Part of a small language model's weights: 2 heads of 128.
Each number is 50 + 15 x the weight over its row's rms, rounded and kept within 0 to 99. Layers, rows and columns count from 0. The size before them is the row's rms in percent of the matrix's.

# k: layer 3 attention key, 256x256, rms 0.0742, rows 91-104, columns 0-255
# q: layer 3 attention query, 256x256, rms 0.0804, rows 92-104, columns 0-255
k91 100:43 67 46 35 38 56 27 53 40 32 34 21 39 41 27 20 60 54 52 84 51 50 56 56 66 59 83 55 38 44 49 38 51 55 90 59 27 50 68 67 58 67 64 10 52 54 39 50 39 41 34 37 35 64 18 45 78 60 37 60 93 75 32 26 49 32 31 39 43 39 52 68 52 56 62 74 36 64 33 70 45 32 68 84 34 33 51 61 71 35 40 43 28 36 58 47 52 64 29 23 71 54 54 56 38 59 47 44 74 51 47 37 34 49 66 55 63 46 68 38 71 68 74 39 44 61 43 44 22 74 48 68 52 31 68 41 67 40 47 67 53 36 54 62 26 45 64 51 47 58 52 59 48 66 63 49 38 53 46 48 28 39 38 62 64 30 38 38 57 37 38 54 62 46 63 56 45 25 40 64 44 40 60 64 65 52 53 69 40 19 55 26 33 53 25 40 61 76 42 84 67 66 36 40 68 28 55 49 66 35 61 51 25 72 57 65 36 59 38 45 46 41 54 73 50 49 79 48 62 31 69 37 46 61 43 72 63 76 77 68 35 39 55 49 44 56 54 31 52 56 48 57 52 60 36 32
q92 104:37 51 49 45 52 30 40 62 57 41 24 63 48 53 44 92 51 47 53 59 00 55 60 53 20 43 36 58 37 34 64 32 66 52 42 54 78 62 54 45 40 40 34 59 60 54 42 34 41 52 62 57 63 28 67 62 49 54 28 61 41 31 58 57 72 53 49 62 72 51 69 49 35 46 62 49 52 72 65 48 55 77 18 39 54 30 34 71 29 55 59 43 62 41 76 65 50 74 51 51 32 59 35 15 43 47 33 59 50 60 43 70 48 65 69 43 47 63 63 36 43 26 63 23 75 57 56 48 49 42 72 49 43 29 50 68 39 13 63 43 26 43 45 36 38 40 58 59 58 54 50 44 99 41 41 60 26 39 67 42 59 65 37 62 53 32 84 57 27 32 60 57 44 69 73 55 70 79 58 40 76 65 62 58 47 57 44 37 21 67 41 64 63 53 58 57 47 39 49 60 73 34 27 59 46 40 52 59 43 42 54 34 36 40 48 16 72 38 61 54 58 59 53 57 58 44 33 49 34 51 65 76 44 50 39 38 44 28 85 49 70 29 67 61 43 31 56 42 46 36 41 44 53 74 76 63
k92 105:56 56 62 45 33 72 36 46 46 45 75 41 41 65 58 64 07 65 64 21 53 44 50 38 56 44 55 46 33 53 37 29 28 34 73 47 46 49 57 44 60 55 66 23 41 22 56 52 39 59 43 63 39 67 64 53 86 84 52 27 83 67 72 60 52 12 46 61 73 59 26 64 56 54 60 63 47 56 44 57 52 54 63 64 64 50 46 46 35 49 40 61 34 61 59 68 24 59 86 55 63 53 55 61 35 48 48 59 51 49 76 60 46 43 47 39 57 62 36 47 57 65 70 73 40 65 59 30 55 67 30 48 53 54 52 41 60 55 46 27 49 37 50 69 65 38 68 25 64 49 29 33 55 66 56 40 32 73 61 41 52 55 52 42 53 46 46 50 67 85 66 08 44 50 19 61 28 51 59 47 67 25 61 37 57 37 30 71 70 44 47 51 35 28 65 47 61 37 41 42 56 81 62 38 75 68 55 26 07 52 28 38 57 61 62 44 19 44 46 66 57 48 67 69 32 59 26 34 64 60 58 63 51 32 44 58 80 48 43 59 49 57 58 21 32 63 30 47 41 42 29 64 53 13 58 57
q93 090:48 23 56 51 77 88 43 41 45 40 64 43 47 64 74 44 29 57 56 55 63 39 57 58 62 53 68 36 42 47 37 63 39 31 74 41 86 37 60 37 65 58 44 43 38 34 47 50 49 38 48 45 63 47 36 39 44 55 51 79 48 55 43 48 61 38 44 47 40 47 25 67 54 23 21 32 53 42 53 14 29 26 45 84 58 44 07 57 61 49 51 62 72 53 38 57 65 33 58 61 73 56 75 62 51 63 72 61 69 45 44 52 41 61 42 51 76 32 47 44 64 63 56 69 57 61 51 60 17 46 56 45 52 47 67 22 49 83 37 41 53 26 55 65 45 63 54 46 61 57 34 38 28 48 68 44 76 35 44 54 35 33 59 33 64 50 37 67 46 53 47 40 56 41 72 75 20 27 21 54 55 47 11 67 54 56 53 86 81 38 35 49 38 40 43 39 50 68 44 45 62 51 72 14 84 32 42 50 44 52 63 85 45 45 36 49 41 61 63 50 50 67 18 43 32 36 55 75 52 46 17 31 34 45 68 32 31 52 35 42 40 51 62 65 61 57 43 72 42 51 38 59 74 55 53 42
k93 098:38 56 20 56 66 55 44 56 56 42 53 60 38 24 79 47 78 42 18 38 36 69 52 39 54 63 76 45 60 44 47 60 66 39 62 46 62 49 46 27 60 48 49 55 38 46 78 58 79 52 49 56 83 09 57 38 35 33 59 60 42 30 59 54 73 46 64 71 54 56 51 38 34 28 33 38 49 63 73 39 49 72 53 43 48 37 51 49 43 75 47 31 64 74 36 53 72 53 60 73 35 76 62 51 52 55 32 30 72 36 61 34 58 66 24 30 62 69 51 64 40 47 44 65 56 53 54 46 24 59 51 26 71 42 35 67 46 46 49 47 59 43 55 62 27 52 21 65 54 59 61 41 69 33 53 48 35 31 72 40 33 56 36 84 47 50 23 61 62 58 31 65 34 71 55 46 67 59 56 52 64 34 62 54 20 43 42 24 48 43 31 53 58 55 54 60 45 51 63 54 40 00 57 43 28 39 52 55 51 69 14 61 37 32 68 50 63 60 44 39 53 24 46 38 40 50 52 53 54 64 40 51 43 65 35 10 46 46 31 64 43 58 82 42 47 38 44 33 10 28 75 14 46 58 50 58
q94 091:43 55 37 62 26 43 48 30 49 63 27 47 50 31 42 56 65 51 52 36 41 55 52 43 74 41 65 58 60 56 45 54 35 57 14 49 51 39 47 55 33 48 59 43 69 48 62 56 50 37 66 48 52 52 49 53 62 68 92 32 58 39 36 62 29 59 56 44 36 15 50 51 66 49 59 33 73 29 55 77 82 33 52 56 46 69 69 62 39 49 50 54 37 45 63 34 49 62 50 50 37 57 48 53 40 50 36 34 38 46 56 51 72 51 41 70 55 61 39 79 78 63 33 62 49 38 30 97 95 70 20 30 67 53 68 48 41 32 43 54 73 45 50 59 55 45 42 14 16 33 45 44 11 61 63 48 69 67 63 78 46 37 64 43 23 57 64 62 20 53 84 42 35 37 34 52 55 72 39 62 65 39 63 69 67 26 47 53 58 37 47 26 54 13 34 33 50 57 26 50 46 45 53 59 49 29 37 54 19 48 49 61 57 41 49 45 52 39 38 54 23 34 59 61 32 66 51 28 63 35 69 46 57 66 47 79 59 75 46 42 31 47 57 55 43 39 64 39 55 66 41 74 42 57 12 50
k94 083:64 44 51 64 50 64 48 56 41 43 49 85 53 49 41 37 27 53 18 25 42 45 33 55 77 44 59 37 50 47 39 74 68 70 28 59 38 38 24 66 58 46 54 37 55 62 51 53 55 85 53 40 50 65 45 40 25 49 29 40 36 06 65 47 73 57 54 40 65 67 50 69 66 80 47 83 74 56 43 59 37 68 45 41 48 52 61 48 51 55 76 72 58 46 77 83 60 47 75 63 62 41 32 34 61 51 41 63 68 68 50 73 36 60 52 47 38 31 33 71 51 60 33 72 43 69 33 45 33 73 32 71 60 28 24 47 54 50 31 55 58 75 40 39 82 58 59 32 35 54 59 59 70 57 59 41 33 53 46 60 24 30 67 57 26 38 40 50 73 45 52 05 61 68 84 67 53 47 47 46 62 65 42 61 59 53 69 67 43 46 40 57 67 14 65 46 40 60 46 63 52 38 54 66 51 44 42 67 66 24 60 44 33 55 65 41 58 31 43 59 25 44 60 64 56 53 73 42 74 47 22 49 52 49 66 44 37 44 59 72 48 26 67 57 33 67 33 50 34 36 43 66 38 34 58 37
q95 090:31 43 85 36 65 46 47 40 42 50 25 88 64 21 43 55 75 58 34 47 48 56 66 50 47 39 59 54 55 46 34 54 46 62 34 34 00 55 29 41 38 48 37 93 44 36 57 33 45 29 58 50 56 64 49 50 33 51 41 31 74 84 63 56 29 45 55 47 61 47 55 51 33 75 34 95 53 40 49 46 53 66 41 44 53 34 50 27 52 56 64 70 45 66 52 44 34 54 43 55 39 69 39 53 63 49 55 52 67 63 43 58 49 53 29 69 32 63 41 54 46 78 18 29 48 32 46 50 70 48 38 50 53 34 29 50 59 49 41 46 46 81 38 52 54 49 32 41 48 42 40 47 47 56 27 53 31 66 36 61 65 43 40 39 54 51 56 38 45 44 36 72 34 28 49 56 88 93 67 54 43 39 52 26 48 62 52 38 62 61 16 38 70 44 83 49 67 38 45 54 54 52 65 68 29 39 39 82 58 76 36 43 40 65 36 59 52 41 47 48 63 28 77 39 48 78 52 45 57 80 74 49 66 90 41 42 52 51 64 59 51 52 37 60 56 32 55 63 50 53 40 95 55 55 28 57
k95 092:52 69 76 46 50 46 50 62 70 45 45 44 56 56 50 62 49 62 58 64 47 38 67 54 41 72 43 71 43 50 81 30 29 51 46 48 45 45 67 76 53 76 46 40 64 48 27 31 37 29 31 52 33 60 50 78 73 80 28 55 48 75 53 08 50 36 24 65 48 54 55 54 76 75 49 73 26 63 21 66 73 51 72 65 43 71 64 52 68 26 38 34 43 49 73 35 29 50 23 33 60 53 55 58 55 29 50 43 41 47 38 62 53 59 45 57 51 52 70 24 58 34 42 36 36 80 37 46 30 32 39 48 34 37 48 51 23 30 54 60 57 39 42 38 46 43 32 69 43 37 61 71 35 63 66 29 63 48 70 60 49 59 44 27 71 45 76 26 46 50 34 54 70 45 39 56 57 53 48 63 49 63 21 65 75 74 31 36 68 46 60 22 25 73 49 43 40 93 72 58 70 74 40 62 64 57 51 74 60 43 63 52 44 46 36 64 33 53 69 52 21 56 63 71 40 50 69 51 66 40 58 42 57 42 50 69 48 53 75 42 52 38 34 78 44 62 58 53 69 58 58 71 64 28 33 48
q96 098:41 67 41 46 58 53 46 77 24 85 73 41 63 46 73 19 44 53 75 35 97 72 44 30 54 47 46 49 43 33 23 52 39 59 53 56 26 39 32 66 65 38 56 76 55 58 48 44 75 44 29 53 43 38 54 30 49 31 59 34 44 50 51 52 44 52 65 49 39 56 51 34 61 55 61 83 32 59 41 62 55 50 56 15 65 58 58 28 32 43 49 61 42 47 68 38 63 47 75 26 73 53 64 38 69 45 61 25 32 50 33 45 34 45 57 77 56 48 51 60 38 40 34 40 48 46 98 26 47 48 48 63 32 77 50 39 51 66 44 86 27 59 45 39 47 48 30 65 50 55 31 49 56 47 35 47 39 58 69 37 49 51 39 45 47 60 47 29 45 73 35 47 52 54 34 48 38 48 44 66 28 64 55 26 63 46 56 64 47 37 64 64 40 87 68 53 25 23 43 43 04 48 44 31 55 80 54 32 51 51 30 33 43 69 46 66 52 81 70 22 82 63 59 49 64 22 66 44 48 67 49 53 41 44 57 56 63 61 56 29 75 56 43 34 42 59 63 71 56 31 39 51 32 39 63 48
k96 098:42 39 39 44 51 33 56 43 43 66 40 26 66 49 40 42 75 41 57 87 66 55 70 42 18 52 45 50 47 64 57 38 48 60 31 53 45 40 67 61 36 64 26 72 50 45 46 62 62 21 65 35 48 20 45 51 50 35 63 64 49 73 13 35 29 78 56 35 37 39 59 47 38 47 53 41 57 46 51 62 60 25 47 56 34 48 56 43 66 34 42 43 45 50 22 10 58 60 16 50 44 39 69 69 45 49 52 31 36 44 12 57 36 46 51 72 68 51 80 58 34 40 66 34 66 35 47 66 62 34 69 51 30 57 67 44 41 39 52 45 25 65 54 37 22 56 48 65 52 58 46 47 68 49 41 39 57 38 18 52 44 52 38 20 54 62 46 49 32 31 48 97 52 40 27 41 52 57 52 62 23 63 51 45 46 58 48 29 41 40 55 35 24 85 45 37 62 58 58 51 62 58 57 59 43 46 27 35 71 45 61 51 55 51 22 57 56 60 64 46 58 69 39 43 65 46 56 60 39 44 74 31 62 54 38 70 56 38 55 20 54 49 36 66 83 36 74 54 99 71 69 35 61 80 45 38
q97 071:46 50 72 43 78 51 52 67 77 48 42 52 56 47 53 23 59 41 45 80 44 18 40 51 45 50 32 48 46 49 59 59 22 40 71 91 90 35 50 74 64 38 47 65 43 59 39 52 21 81 55 71 65 56 43 37 48 35 48 60 86 56 72 29 75 48 44 59 47 37 58 29 39 60 63 63 26 63 40 43 34 62 54 28 73 68 56 43 36 48 65 48 58 63 48 41 66 22 42 54 66 79 41 48 04 72 45 33 67 25 49 54 31 47 67 40 51 49 36 30 47 42 46 57 36 42 72 47 47 51 50 59 56 78 43 43 06 49 60 45 44 57 40 45 61 52 80 81 66 57 20 53 48 43 47 34 73 45 51 54 76 37 67 41 49 56 43 45 49 33 35 67 67 60 36 61 27 42 43 49 44 50 36 41 62 54 40 54 77 42 67 72 80 53 39 38 32 35 23 50 55 41 50 36 56 45 40 61 58 66 40 48 82 44 58 48 58 46 67 71 56 52 27 33 65 53 44 63 55 44 45 61 24 42 41 57 16 45 24 78 52 81 43 57 50 63 33 65 52 62 38 57 63 64 71 47
k97 069:37 60 48 25 60 35 64 48 62 53 25 58 55 61 17 47 59 52 58 85 72 64 58 48 49 59 68 52 63 48 53 26 69 49 62 49 41 49 53 42 34 82 42 52 54 64 44 56 50 36 58 62 57 46 43 54 57 56 63 71 61 79 23 33 35 60 60 43 21 44 55 09 33 37 51 46 39 43 43 36 36 43 55 45 53 50 29 52 69 53 37 41 56 50 22 23 57 48 30 30 46 45 62 49 38 67 53 44 50 52 19 26 58 22 48 50 64 62 65 52 59 51 71 45 53 41 61 67 49 26 82 53 39 59 66 37 54 51 46 65 56 68 58 64 09 57 38 92 45 44 52 54 23 59 34 56 63 50 22 41 56 57 29 35 47 85 50 42 15 29 47 99 52 19 60 31 57 46 37 52 60 45 50 40 36 62 48 29 34 36 55 45 46 70 27 48 40 71 62 59 53 43 37 55 50 27 72 31 52 50 76 61 49 69 24 69 51 69 53 29 87 38 36 32 53 41 35 50 38 46 64 48 62 55 43 62 68 40 60 48 34 49 36 58 72 52 40 59 67 70 71 33 40 86 28 42
q98 103:53 56 36 60 66 51 46 19 56 14 57 62 35 54 35 48 42 55 56 56 54 40 33 90 43 44 80 45 64 55 52 46 44 61 38 72 29 64 68 17 50 31 62 49 46 32 35 35 20 62 52 48 77 33 19 45 41 68 33 31 80 55 48 33 59 30 55 46 59 54 63 69 46 67 72 33 39 50 49 46 33 74 90 48 64 34 40 66 72 30 38 54 52 47 43 52 36 51 31 57 63 58 26 38 46 56 52 53 90 65 34 46 81 59 53 33 28 64 36 36 58 53 62 45 31 50 33 52 69 58 42 43 67 58 22 56 59 34 57 55 57 38 42 43 32 27 65 38 66 25 45 61 56 53 44 33 35 61 59 78 50 17 48 54 28 54 52 63 68 46 64 34 38 85 34 57 53 68 47 31 58 51 72 31 64 46 64 42 41 55 51 63 69 72 51 44 55 61 65 40 73 78 36 44 29 34 35 60 67 68 44 71 49 49 50 45 12 45 23 48 22 48 42 59 56 56 50 67 54 53 53 25 47 68 23 59 47 32 36 65 42 50 46 41 61 38 41 52 68 40 10 57 65 52 37 71
k98 099:65 56 64 68 35 64 44 46 45 33 56 69 39 40 91 77 34 52 17 13 39 39 52 59 44 49 32 58 37 41 57 68 48 66 46 48 53 63 39 49 58 35 77 54 44 50 46 36 57 82 37 64 49 87 55 47 39 47 45 43 43 14 95 52 54 41 43 56 75 52 29 55 48 44 42 58 58 61 60 74 53 60 39 44 41 63 70 52 26 55 33 50 79 55 61 83 24 50 86 68 44 57 53 25 38 09 55 54 40 48 70 52 77 49 32 47 50 47 30 47 48 53 29 51 47 59 60 40 66 57 49 49 71 43 17 43 27 39 36 56 45 44 46 60 50 47 55 30 54 53 30 41 52 39 70 69 58 66 78 53 46 50 40 50 57 47 62 48 62 60 57 04 29 71 56 60 51 66 43 57 69 43 40 49 63 48 24 50 47 50 38 38 34 31 68 41 49 45 38 52 57 61 46 52 46 58 40 64 40 45 39 45 65 36 84 37 53 41 46 71 45 49 82 68 28 43 47 53 61 88 15 57 33 44 57 34 35 69 47 52 53 42 52 39 27 56 39 51 20 42 36 68 44 14 68 73
q99 094:73 41 72 48 40 69 40 69 31 85 44 47 28 40 64 54 50 52 46 77 34 52 58 30 46 32 32 55 31 62 80 46 65 68 60 21 27 43 38 53 33 37 51 57 47 60 54 82 62 57 48 51 37 57 44 68 36 60 70 69 30 61 51 47 62 36 15 81 75 47 39 53 50 89 49 50 60 69 43 18 39 54 53 37 52 44 55 53 41 56 84 25 70 38 61 49 43 65 57 52 30 46 70 36 50 60 54 64 57 37 35 55 43 31 56 66 76 61 49 47 71 34 54 46 70 43 47 17 14 59 27 73 47 66 62 59 68 82 50 67 45 66 61 57 54 71 39 32 12 63 38 41 39 23 80 32 56 37 57 30 37 55 57 52 59 52 48 52 53 44 33 36 37 50 37 71 58 35 54 79 52 42 29 61 51 71 46 49 66 74 50 52 66 38 55 55 45 23 19 44 66 43 77 23 57 38 68 60 39 59 54 54 23 72 45 27 67 36 48 33 66 64 53 61 45 52 37 55 67 46 58 56 60 60 59 39 87 44 35 30 51 30 71 58 50 40 52 47 58 40 54 50 62 58 58 66
k99 111:46 50 54 52 34 38 50 25 41 44 83 14 44 79 56 71 47 40 49 60 48 35 64 26 45 46 48 56 47 62 28 53 34 27 53 15 67 78 80 27 33 43 58 47 49 18 73 57 26 53 52 64 85 36 64 50 66 30 64 42 66 69 45 80 37 21 34 86 73 35 36 65 73 52 47 60 32 47 58 42 60 37 75 68 71 54 37 28 38 54 63 61 39 65 44 46 50 33 59 46 59 56 49 57 44 63 51 38 53 50 70 30 31 38 47 28 71 57 43 45 58 26 60 19 55 55 52 49 60 46 21 15 58 59 41 32 57 53 52 52 39 53 55 55 51 48 22 52 29 50 34 43 71 31 32 35 42 27 70 41 43 62 54 65 46 73 70 49 64 65 62 74 75 59 28 62 49 61 50 39 39 58 60 58 53 53 34 42 65 37 45 68 50 18 46 43 65 32 25 49 36 45 73 40 32 74 44 28 34 66 28 58 46 49 43 23 23 65 35 38 33 59 61 81 57 47 55 47 64 62 79 43 45 43 46 67 74 54 44 47 54 47 41 47 41 36 57 51 45 37 75 46 74 42 56 72
q100 091:32 43 41 62 71 45 42 23 65 41 24 58 40 80 65 69 29 51 57 46 45 41 49 82 55 28 35 32 49 26 25 50 59 43 49 39 51 25 55 51 54 56 53 58 54 55 40 12 39 52 69 56 50 47 57 29 58 43 42 43 70 80 68 56 40 38 71 38 69 85 55 53 52 31 56 62 43 32 58 59 31 64 48 09 53 52 56 18 61 37 40 77 51 49 45 63 53 68 78 27 58 48 31 11 55 43 63 59 87 64 54 52 72 66 47 60 52 43 46 44 75 60 52 12 46 37 73 52 22 48 88 28 49 43 33 42 56 39 29 10 66 59 53 71 65 38 46 32 60 51 20 75 65 58 47 67 51 57 61 77 56 47 47 54 48 45 80 42 46 33 33 46 41 67 19 42 59 16 64 61 44 68 60 59 58 56 39 48 62 54 35 67 21 46 54 44 46 61 77 57 72 53 61 56 42 78 54 58 66 78 68 33 61 58 66 36 56 44 47 33 40 49 44 54 61 48 40 66 50 78 33 34 54 41 43 54 40 54 56 49 60 50 69 48 65 37 43 57 39 59 54 68 50 42 65 53
k100 094:70 46 76 44 82 58 35 50 33 62 61 46 35 75 87 61 52 66 28 45 62 44 85 55 51 55 43 57 44 55 44 66 47 38 73 14 71 67 51 35 64 52 63 65 43 19 56 56 53 43 58 68 72 58 64 66 55 62 59 48 66 53 69 56 26 02 45 54 65 18 46 36 49 35 46 58 29 46 44 37 55 36 65 60 64 38 57 26 29 48 27 54 40 67 45 29 42 31 33 41 69 67 52 50 43 41 53 49 48 27 53 47 40 22 32 21 61 81 24 52 43 45 49 46 58 69 73 39 55 29 48 43 56 59 58 67 27 67 64 71 34 54 59 38 36 24 21 61 59 31 47 33 29 39 58 60 71 46 83 17 75 43 39 47 59 90 45 39 55 74 38 70 74 66 31 28 55 46 49 55 51 58 31 49 43 47 40 44 50 51 62 47 30 35 45 42 36 44 29 29 31 62 75 57 41 55 46 36 27 65 49 70 49 33 37 58 54 35 54 69 58 58 64 57 39 53 39 39 67 57 38 60 46 36 35 51 64 29 38 33 60 69 42 43 38 40 67 46 34 67 63 28 38 40 65 74
q101 084:67 55 37 50 23 67 15 33 58 40 49 43 32 53 47 70 32 44 52 52 49 43 44 61 25 45 72 40 42 65 57 37 55 67 41 48 48 66 72 32 48 42 48 42 46 27 22 55 71 64 67 66 54 27 31 51 37 71 38 45 74 48 60 54 63 30 47 44 74 79 43 76 50 47 43 49 74 34 51 46 40 76 71 44 60 45 63 47 39 35 52 34 66 59 54 46 60 68 48 59 56 56 57 37 35 48 40 56 48 46 36 47 55 51 32 49 51 50 61 33 52 22 87 62 56 37 65 27 56 50 45 36 57 34 34 60 55 58 60 44 37 50 44 74 25 74 63 32 36 70 64 23 55 14 31 39 23 49 29 50 29 22 53 34 51 47 61 40 68 50 50 25 42 53 45 86 59 45 50 65 53 60 58 81 42 43 41 56 48 49 35 25 56 38 65 71 50 60 42 83 67 37 55 47 33 38 58 27 84 46 34 44 15 62 45 47 53 41 32 65 34 47 64 61 46 63 61 37 53 56 65 45 73 64 67 63 40 40 31 34 59 45 34 68 61 63 44 77 38 34 09 73 18 70 65 93
k101 087:75 45 57 74 35 78 48 37 39 50 72 57 48 52 99 73 44 61 24 12 36 41 47 52 60 39 57 60 36 49 53 62 41 56 47 35 69 54 33 29 57 49 78 64 41 31 71 44 50 68 24 73 77 59 65 61 35 56 42 36 35 22 78 57 57 40 48 61 75 34 21 66 48 44 32 41 44 66 64 56 50 84 55 59 49 58 74 56 22 60 42 62 60 60 65 78 58 38 84 67 57 61 55 33 58 22 45 61 48 43 70 52 56 60 42 38 54 60 26 51 37 53 33 52 44 71 54 28 62 55 31 35 74 60 30 42 53 37 45 63 49 53 52 57 57 53 44 32 33 40 44 48 65 38 64 45 51 49 95 39 48 48 51 61 56 35 50 57 64 81 65 21 49 74 46 59 60 66 71 41 67 56 53 54 55 51 44 58 61 41 43 50 41 20 80 23 39 32 51 34 43 54 66 57 45 62 43 57 43 52 21 46 54 33 74 24 45 29 55 64 27 59 72 63 36 57 35 40 50 75 34 55 50 46 53 22 48 47 29 56 50 49 60 39 24 45 44 50 29 38 42 56 57 05 66 67
q102 100:63 51 44 53 33 26 49 28 69 48 35 26 43 46 52 54 46 64 39 40 31 56 61 45 57 63 47 33 44 79 76 50 46 61 66 73 56 61 57 40 30 31 39 34 28 64 64 32 62 59 38 57 47 53 42 45 30 66 62 43 50 40 36 30 50 51 69 35 48 25 72 73 41 66 64 44 42 50 45 83 52 47 48 72 56 39 67 59 50 49 17 41 56 34 59 54 19 43 45 38 49 62 13 49 43 45 63 61 16 39 50 40 62 70 62 31 28 59 63 41 61 37 67 47 39 52 42 82 65 66 47 41 51 61 76 77 49 45 66 71 28 55 61 19 38 30 35 50 44 65 77 51 73 39 66 68 53 78 50 58 34 40 50 57 31 56 84 56 26 61 75 58 60 23 49 61 58 71 40 41 57 31 50 62 36 56 32 74 45 35 45 35 57 45 46 73 76 64 41 57 74 38 63 85 29 23 45 46 75 51 40 23 47 53 40 42 61 44 55 60 64 63 55 47 44 53 33 61 42 43 74 51 55 61 59 53 29 42 82 49 70 19 39 49 52 59 63 35 25 57 19 48 34 62 54 92
k102 101:27 55 65 31 30 70 39 78 49 41 56 83 46 31 36 40 30 34 47 46 42 64 16 59 71 40 74 57 51 71 56 39 67 69 42 73 20 39 27 68 84 45 60 58 50 69 47 50 51 69 40 40 13 67 40 31 50 47 58 50 48 33 70 43 76 65 54 35 43 76 36 42 54 71 51 72 45 60 22 54 29 49 35 51 44 54 32 62 73 46 69 73 48 56 67 85 36 43 59 44 49 31 57 43 60 41 38 46 62 48 49 73 57 54 58 82 60 26 34 61 58 68 34 62 32 54 37 42 18 67 61 74 49 41 39 38 57 38 42 28 57 45 52 51 86 63 78 45 59 35 42 46 61 67 70 47 35 77 27 79 34 62 38 32 47 45 44 56 58 29 57 14 46 62 93 62 35 55 48 43 78 60 48 57 63 43 71 55 47 58 52 58 71 58 70 63 40 61 48 71 68 48 29 57 59 60 49 56 50 43 52 36 45 54 41 57 66 49 59 60 49 45 64 51 51 32 62 38 35 53 29 37 50 40 46 42 43 56 75 60 50 45 51 65 11 59 29 51 50 44 26 51 29 30 36 22
q103 101:36 59 39 34 40 37 68 62 55 37 62 47 51 47 07 66 52 68 58 56 34 56 34 43 37 64 37 68 78 63 54 31 62 62 43 67 61 69 32 51 23 59 41 32 64 44 88 47 48 61 51 60 62 49 42 41 48 52 24 75 43 43 24 35 49 77 51 58 38 32 48 60 49 49 48 26 53 40 72 61 46 51 35 79 41 54 44 43 51 60 48 30 56 58 57 21 63 44 48 59 39 51 60 62 65 45 48 88 43 38 69 68 49 33 40 40 38 38 67 48 51 32 55 64 36 76 38 66 75 52 28 45 35 45 49 77 28 20 53 54 72 69 45 56 70 14 39 59 42 49 77 60 49 51 59 43 48 76 46 39 65 66 82 64 64 28 34 26 38 42 47 65 36 20 40 35 46 48 55 29 74 52 84 62 35 67 28 53 39 62 34 25 53 35 25 38 74 42 58 56 57 39 32 71 29 66 39 46 82 53 71 40 68 31 51 41 66 26 42 66 42 57 55 36 43 59 40 31 48 45 75 82 62 35 51 58 45 20 65 58 55 46 52 45 66 40 31 43 54 58 55 51 10 61 47 41
k103 106:35 47 53 47 37 47 65 70 62 50 36 63 48 28 11 47 09 29 47 65 38 63 23 64 65 43 68 50 53 35 57 41 66 71 40 75 35 32 36 66 35 39 51 21 64 81 44 58 47 62 55 42 35 53 23 43 60 62 50 49 58 46 47 44 75 71 56 31 48 69 60 71 42 59 44 66 76 76 45 61 62 63 45 49 58 57 39 57 49 52 52 41 49 21 64 84 54 60 47 60 31 47 27 51 50 70 57 63 34 76 59 65 39 57 81 69 35 19 52 55 38 47 50 62 29 34 37 69 36 78 48 72 53 43 38 44 74 55 46 35 61 41 33 44 84 52 96 32 56 55 47 65 60 65 55 58 24 83 31 68 38 33 66 41 27 23 43 47 47 33 51 15 34 51 80 62 51 54 27 48 50 37 53 50 60 42 56 72 27 63 62 45 54 53 32 48 55 58 38 62 48 45 25 51 60 39 62 48 69 49 68 52 41 52 53 54 54 52 54 68 53 34 46 42 47 43 60 53 36 30 50 41 41 52 69 44 42 72 66 74 62 50 63 40 33 62 31 43 59 54 14 97 60 57 37 27
q104 095:40 45 44 52 64 60 44 49 74 16 47 50 64 65 65 42 47 52 50 59 62 41 48 88 43 75 75 34 64 59 47 78 30 15 57 41 57 51 74 50 68 35 61 40 53 53 41 18 56 62 35 44 83 11 34 39 55 53 56 93 59 49 56 53 64 27 50 38 37 45 71 63 19 47 54 64 50 30 99 59 28 33 64 58 56 46 34 70 61 24 26 32 65 33 30 59 30 40 29 44 58 74 34 54 44 71 72 48 47 59 48 46 65 75 74 32 32 47 51 34 69 48 66 44 51 46 34 50 35 58 54 36 77 29 69 52 60 56 53 60 13 35 55 49 41 70 63 30 49 33 57 42 75 43 59 65 47 53 44 71 34 25 50 47 47 67 38 64 64 60 41 19 49 39 32 56 62 54 44 30 73 40 48 55 54 56 36 48 65 48 73 49 25 27 74 44 69 60 37 36 59 50 57 65 52 50 56 27 60 58 68 55 70 43 47 32 37 68 50 24 34 64 45 53 61 49 63 56 72 63 46 22 41 46 61 54 31 51 53 53 46 40 65 54 44 62 47 32 10 64 45 47 50 53 35 62
k104 096:77 73 47 47 71 62 40 60 34 28 21 81 73 58 77 71 57 44 57 39 44 36 41 51 64 47 50 61 33 55 70 67 63 67 47 64 38 46 45 69 86 79 49 55 16 28 39 65 46 37 28 28 32 58 48 48 32 68 54 47 56 26 66 34 48 39 64 54 57 39 25 41 53 31 57 45 33 57 36 47 57 77 17 62 37 50 52 27 65 48 65 49 62 54 36 70 20 51 46 57 48 29 68 39 40 41 30 45 30 34 44 48 61 49 34 61 48 59 50 59 47 73 15 48 28 64 67 50 48 50 74 52 66 45 43 47 49 40 39 59 61 55 50 68 38 47 64 40 71 29 47 39 46 77 54 57 77 72 68 32 68 70 25 35 47 51 60 44 42 43 38 29 57 52 64 13 59 47 42 53 74 70 36 62 48 54 76 47 42 81 47 46 65 67 43 52 26 70 59 57 66 70 31 40 22 47 56 66 63 56 36 44 58 53 75 51 61 48 61 73 44 39 31 37 03 30 43 55 53 86 41 60 44 30 61 25 60 57 48 62 75 47 62 47 42 49 36 48 29 34 57 36 54 31 32 49